config.yaml
num_hidden_layers: 11
num_key_value_heads: 6
vocab_size: 2048
qk_norm: true
parallel_block: false
extras: ["local attention windows", "exclusive self-attention", "value residuals", "learned residual scales", "capped logits"]
schedule: "wsd"
decay_fraction: 1.0
batch_tokens: [65536, 131072, 262144]
max_seq_len: 1024
train_tokens: 597600000
Each number is 200 + 30 x the weight over its row's rms, rounded and kept within 0 to 999. Layers, rows and columns count from 0. The size before them is the row's rms in percent of the matrix's.

# layer 3 MLP up, 1024x256, rms 0.0708, rows 242-267, columns 128-191
098,193,181,223,212,215,230,164,179,160,234,211,239,221,226,214,252,205,163,229,206,216,210,202,200,230,212,196,204,185,193,264,242,247,246,228,165,209,145,132,248,149,198,175,194,227,246,207,251,179,169,175,216,232,167,204,155,215,208,224,252,182,211,175,203
104,182,204,199,192,197,198,225,217,199,199,166,202,187,192,160,199,260,153,241,196,197,187,207,177,188,212,225,195,198,173,232,243,206,180,173,167,214,197,223,204,229,188,160,213,249,196,154,208,228,196,245,201,169,240,172,176,192,152,210,244,188,189,191,198
093,234,203,193,204,234,178,157,204,199,182,219,177,195,209,231,192,213,220,144,211,245,198,247,180,153,301,167,147,216,165,191,182,219,231,237,177,240,147,196,195,233,217,208,180,179,196,200,156,250,171,224,250,175,177,203,178,204,176,190,207,210,230,222,184
102,238,202,157,210,192,179,206,185,208,199,232,199,197,205,262,228,225,194,210,223,217,168,270,193,158,171,252,194,217,183,182,209,229,225,194,193,181,188,183,196,189,180,186,219,169,278,203,186,212,178,193,215,155,193,228,203,206,178,161,141,208,214,183,201
095,184,133,161,194,221,161,229,262,205,187,225,240,218,197,185,204,149,205,243,148,256,206,237,153,232,201,222,181,195,187,192,195,238,203,167,261,185,157,192,212,223,199,185,210,218,247,191,190,154,150,158,204,211,246,232,179,207,199,243,179,191,203,226,216
097,209,157,212,178,209,202,167,178,215,154,174,200,232,216,190,216,209,184,186,168,187,176,183,210,196,202,207,171,237,195,224,162,152,159,213,186,209,220,203,238,157,200,201,190,227,172,219,214,168,165,233,213,207,197,192,181,118,168,178,203,191,168,214,204
103,257,194,223,148,258,193,206,189,218,149,178,242,216,260,194,247,227,218,214,198,263,192,195,196,182,168,203,205,198,207,162,195,223,225,251,241,237,209,226,258,221,154,205,196,191,199,183,196,188,207,162,238,182,205,147,185,265,195,166,208,212,192,197,234
097,291,212,191,186,188,147,207,197,260,222,195,190,251,243,185,239,202,236,143,266,198,253,215,183,229,254,200,180,169,179,176,171,202,187,226,172,199,227,175,210,164,215,212,222,191,175,176,205,199,162,197,186,225,153,174,244,188,142,196,208,217,223,192,217
102,219,208,152,218,170,193,259,184,228,168,170,164,202,180,194,249,252,212,181,169,223,200,148,200,181,221,213,180,213,209,180,190,231,184,125,168,221,209,223,188,219,184,143,217,225,215,157,197,209,181,228,177,227,197,199,237,205,222,156,168,164,219,213,204
093,247,205,193,220,192,212,157,181,202,221,216,192,233,155,227,264,205,214,256,183,158,237,218,216,176,190,229,194,162,240,268,221,230,166,162,198,234,236,234,201,176,238,199,173,183,241,175,230,136,206,190,175,208,197,192,187,215,247,253,237,171,170,157,169
102,176,182,219,188,207,241,175,211,151,263,272,171,217,181,166,135,182,225,207,251,225,218,171,239,202,253,184,189,180,173,198,236,193,183,212,171,188,185,198,159,180,168,196,136,227,183,256,212,193,215,188,161,187,182,239,225,228,178,187,217,183,194,202,215
101,181,194,210,161,247,231,240,185,181,172,167,209,151,188,190,202,212,207,265,177,197,204,194,210,212,204,179,232,200,253,207,209,130,147,203,148,134,196,176,222,173,180,184,219,166,208,174,215,185,181,187,152,204,234,226,199,197,114,193,181,189,215,156,142
094,225,218,174,189,253,245,171,196,165,192,221,220,189,211,244,187,198,178,130,157,180,229,249,199,233,215,216,287,222,190,210,225,243,216,224,200,183,160,177,199,263,194,194,262,187,179,205,247,172,229,201,156,177,174,215,179,174,202,209,156,236,239,188,233
101,173,186,205,239,184,204,226,217,220,199,213,220,195,180,235,219,156,181,186,237,251,190,201,189,199,173,193,208,220,226,199,206,205,183,189,151,277,223,211,205,212,200,203,187,179,152,194,193,196,146,204,195,198,175,263,205,200,219,231,183,140,225,260,154
102,175,216,184,210,248,158,207,215,226,205,178,206,164,212,212,238,220,181,208,225,176,170,190,248,180,196,235,177,196,155,202,231,235,191,245,167,155,191,185,171,168,211,205,177,167,182,187,210,217,205,206,238,254,220,161,190,157,224,210,235,211,182,197,150
095,197,220,235,223,206,152,210,196,197,245,183,191,259,219,235,205,139,179,213,209,216,205,138,249,209,203,168,270,194,175,206,170,243,245,241,182,177,202,212,222,148,129,132,206,169,184,173,226,198,165,246,179,238,227,251,211,199,241,182,201,191,190,225,155
102,137,153,194,202,207,197,228,283,197,214,236,221,192,204,174,223,204,190,185,248,205,193,228,181,191,207,162,224,198,222,204,186,165,205,204,179,204,213,205,214,189,190,182,174,195,251,215,197,232,187,189,236,204,228,251,252,186,206,202,132,214,197,208,181
105,221,196,212,198,201,203,175,176,209,161,170,225,172,197,217,245,234,228,189,191,218,220,209,233,135,227,168,180,178,201,197,214,258,156,254,183,152,188,224,182,190,252,176,182,173,168,231,225,261,151,203,200,200,198,152,261,229,133,238,268,199,172,236,166
095,175,213,186,174,197,201,232,216,157,209,206,165,195,195,192,226,231,208,222,212,168,231,211,206,190,173,209,175,214,212,209,230,197,250,186,181,265,151,211,167,186,221,235,255,232,230,218,234,161,190,206,179,212,208,215,238,202,213,175,141,165,211,162,188
101,204,210,211,185,219,186,171,166,214,199,185,143,211,195,153,152,206,194,182,206,198,179,182,204,180,164,187,244,192,182,177,214,195,156,187,226,208,226,218,283,254,181,227,209,190,246,197,165,226,203,229,227,221,254,238,173,196,219,187,191,183,208,203,176
109,173,187,219,216,205,189,180,236,208,151,215,179,196,186,183,184,145,244,202,176,231,166,215,241,212,198,198,205,143,211,191,214,87,183,207,204,188,204,207,179,162,267,209,141,186,255,232,196,264,261,173,247,232,234,208,196,174,219,226,171,274,219,194,162
100,215,159,228,216,168,198,167,202,191,221,185,244,177,234,248,209,214,167,169,211,185,216,168,168,137,206,216,275,164,209,171,181,195,194,198,232,198,198,141,215,187,180,204,168,193,207,195,165,196,185,252,200,244,210,205,192,177,200,257,169,221,168,206,162
109,185,186,188,211,224,215,199,233,143,229,176,142,208,197,178,216,202,190,192,220,169,186,177,189,186,189,190,167,188,193,188,199,209,204,201,194,248,228,228,185,219,201,218,148,225,133,247,221,225,268,159,175,252,212,249,204,188,169,164,237,174,193,211,226
095,202,196,204,166,223,159,152,160,187,167,203,176,211,193,220,188,228,235,159,205,233,193,232,209,134,229,180,280,219,211,204,174,232,246,191,186,189,189,204,193,263,197,214,225,189,236,155,209,216,158,221,205,195,161,160,167,271,227,184,222,204,187,183,193
109,119,156,183,233,170,191,181,287,221,214,196,167,196,210,182,185,230,210,205,204,157,189,221,185,248,166,172,239,244,147,200,207,207,206,187,165,169,210,178,178,211,191,217,171,272,174,166,147,222,178,188,279,234,214,211,200,195,152,127,221,144,209,184,218
099,207,164,228,223,260,184,169,213,208,194,233,235,180,183,207,211,202,213,225,202,153,209,209,212,167,172,228,185,164,190,206,143,253,194,239,173,215,190,180,203,179,207,210,178,135,251,154,123,177,162,204,203,201,232,195,153,269,214,181,183,217,204,205,182
# layer 3 MLP down (transposed), 1024x256, rms 0.0163, rows 242-266, columns 128-191
097,174,217,245,185,238,262,205,202,161,135,190,232,240,104,203,190,214,190,177,223,192,170,206,197,182,233,191,185,213,233,174,171,143,178,167,192,200,232,183,166,188,166,244,211,153,176,216,218,272,188,236,234,175,127,214,159,172,218,191,200,208,239,207,213
099,210,212,168,268,134,163,154,220,145,197,247,227,212,204,156,184,169,209,217,155,164,156,232,186,119,223,237,223,206,194,205,173,219,182,172,191,225,216,183,198,208,159,179,160,242,194,185,186,232,151,222,142,188,254,237,183,132,256,209,222,231,241,161,205
092,230,152,196,168,184,172,230,189,222,188,205,170,179,228,224,224,240,148,202,148,213,171,244,142,210,276,175,229,239,215,229,243,233,175,240,173,241,212,153,227,210,210,221,209,158,207,196,233,261,161,155,160,164,222,183,203,180,190,217,201,238,250,225,219
101,237,196,228,186,140,204,182,159,183,190,193,219,173,194,252,233,174,225,153,190,196,166,184,206,235,219,201,144,142,180,221,172,191,182,186,202,182,126,208,213,214,242,169,184,195,240,236,172,212,239,211,172,249,139,265,235,115,222,227,193,178,238,174,250
100,130,257,200,186,147,218,235,160,233,181,162,217,277,199,200,233,190,188,106,250,141,250,188,199,191,199,217,200,180,223,143,242,171,236,203,210,184,230,238,158,229,179,223,170,211,183,222,201,169,226,197,217,243,177,259,190,200,136,167,212,189,221,197,217
101,178,151,184,181,179,240,145,210,164,199,248,250,211,243,230,237,201,211,222,261,177,193,220,262,215,170,192,171,215,210,176,191,204,274,255,136,192,173,222,171,222,214,210,198,217,222,222,178,176,202,203,200,218,175,240,221,216,165,197,157,226,173,222,250
103,184,184,170,219,160,239,204,206,163,245,213,211,198,195,230,280,150,189,207,181,169,203,170,163,172,196,198,202,202,248,156,178,227,182,182,194,215,215,240,207,170,212,264,263,207,157,190,204,193,152,219,230,217,217,245,199,148,111,211,196,208,201,217,254
095,164,177,185,213,232,197,190,177,235,259,210,227,202,173,179,147,191,185,190,257,153,137,210,233,214,133,93,230,206,219,233,185,126,175,222,214,217,155,255,223,197,148,217,186,178,210,189,176,189,233,222,191,232,250,177,185,242,244,216,221,227,186,216,236
097,228,188,241,176,173,214,191,225,151,213,209,213,195,199,220,171,226,162,189,223,175,206,169,184,160,170,195,196,234,181,236,235,213,169,216,233,180,277,187,224,223,220,216,183,170,177,134,170,219,186,197,211,145,233,195,184,222,207,217,197,221,188,241,152
099,188,194,204,167,122,196,216,176,201,276,186,164,217,256,190,203,249,207,169,162,226,157,224,170,174,212,238,207,186,209,223,211,215,213,186,133,213,193,234,244,182,240,174,219,195,184,188,258,183,204,267,188,249,208,220,186,240,196,153,192,169,190,242,179
102,216,166,140,219,181,173,209,170,178,233,144,271,164,210,175,220,152,154,194,251,221,244,207,146,216,217,164,226,156,221,228,229,233,184,205,206,262,179,211,252,186,237,179,178,220,191,165,190,183,184,252,207,235,222,181,228,227,232,171,151,196,187,198,191
101,173,160,196,178,162,192,138,212,192,195,183,157,219,224,107,201,156,232,243,183,203,166,253,217,177,168,216,217,167,164,175,145,179,184,182,195,227,208,146,182,196,244,214,161,213,142,195,226,209,226,224,222,178,242,190,250,181,164,213,219,211,177,159,175
097,231,196,202,159,212,178,195,226,146,194,156,215,181,174,197,175,218,209,233,198,201,207,185,180,190,183,162,261,221,220,238,228,174,184,189,187,188,246,173,218,193,177,180,186,157,243,244,277,242,209,190,227,194,198,197,161,211,194,181,195,172,153,238,158
103,213,196,229,151,196,198,209,195,193,190,236,194,215,255,229,165,293,237,161,193,180,233,183,163,220,254,196,164,219,221,193,268,188,187,160,191,190,192,224,206,206,184,192,208,220,169,190,178,197,197,173,186,225,189,188,248,226,181,140,137,225,193,189,206
100,225,180,193,180,190,173,236,237,175,197,205,185,216,198,160,212,225,212,230,164,221,223,157,198,194,244,215,163,239,216,188,160,155,168,143,229,190,171,224,188,194,207,224,210,139,228,240,219,216,228,210,192,267,168,159,160,232,177,187,192,241,208,146,161
099,204,172,170,188,226,221,224,204,163,222,202,141,164,210,197,149,178,182,218,192,202,171,202,185,196,223,208,171,160,192,274,187,165,180,210,171,210,194,213,192,234,209,200,203,241,228,240,191,213,198,159,257,229,227,118,218,217,178,161,127,200,146,239,202
104,228,189,159,175,182,225,233,216,236,204,122,244,224,212,189,200,170,233,236,207,216,184,182,206,201,176,249,219,193,213,182,227,194,238,246,212,194,193,226,193,220,180,213,216,211,175,193,197,147,159,178,207,231,229,208,201,244,182,215,198,180,222,218,161
098,207,191,189,203,221,198,201,188,214,217,220,209,196,165,188,252,238,209,210,206,198,198,163,216,258,181,168,170,190,180,224,173,146,168,220,180,182,171,199,178,235,181,142,250,210,233,276,214,198,186,230,195,202,211,183,197,244,193,165,191,185,235,163,149
096,191,199,223,217,198,232,189,185,186,154,235,194,190,196,270,214,167,147,219,154,117,186,173,182,185,233,240,206,191,135,188,209,205,201,222,205,196,223,180,195,193,181,219,213,195,161,216,194,225,166,191,230,165,253,168,146,225,208,221,171,186,177,143,162
096,202,201,188,192,188,241,197,150,214,173,138,236,186,189,194,243,243,222,181,144,221,169,209,205,210,211,190,173,180,128,186,208,218,221,285,158,165,167,230,243,202,204,220,196,179,136,182,167,178,270,140,210,191,200,237,213,119,173,222,160,257,177,205,193
102,191,210,224,239,213,260,164,242,134,183,226,222,185,197,209,259,192,198,224,229,193,174,188,183,187,230,191,206,139,182,205,203,201,257,182,184,217,212,191,175,194,176,163,188,172,252,194,233,200,154,158,143,213,196,197,174,229,193,218,257,209,164,190,170
097,164,217,221,175,263,229,295,229,223,221,230,232,212,229,225,248,180,207,199,169,222,205,208,219,234,190,160,208,202,162,160,246,231,159,241,218,207,182,166,207,195,202,203,246,156,234,202,196,237,162,199,225,169,235,197,176,255,230,191,215,215,220,200,205
105,224,251,151,204,199,198,181,213,211,160,217,166,241,173,150,181,201,186,169,215,185,178,119,221,179,180,206,173,198,185,213,154,189,195,203,190,240,236,191,197,190,210,180,242,174,192,211,180,210,174,224,198,228,174,206,185,187,189,226,212,234,175,178,195
094,204,172,221,197,129,204,186,126,173,222,159,157,166,203,206,166,176,184,126,205,180,199,203,223,206,173,187,224,186,219,209,204,222,231,196,202,212,183,177,197,271,226,187,230,201,197,258,235,202,222,212,177,246,177,240,165,218,203,176,223,238,232,169,186
106,201,217,238,197,251,126,156,191,184,174,231,233,221,158,193,166,172,217,194,179,180,150,220,207,226,186,227,213,285,219,208,242,257,170,225,198,214,201,195,244,255,161,154,238,173,189,205,189,161,161,186,193,207,150,207,218,210,188,199,181,172,191,240,188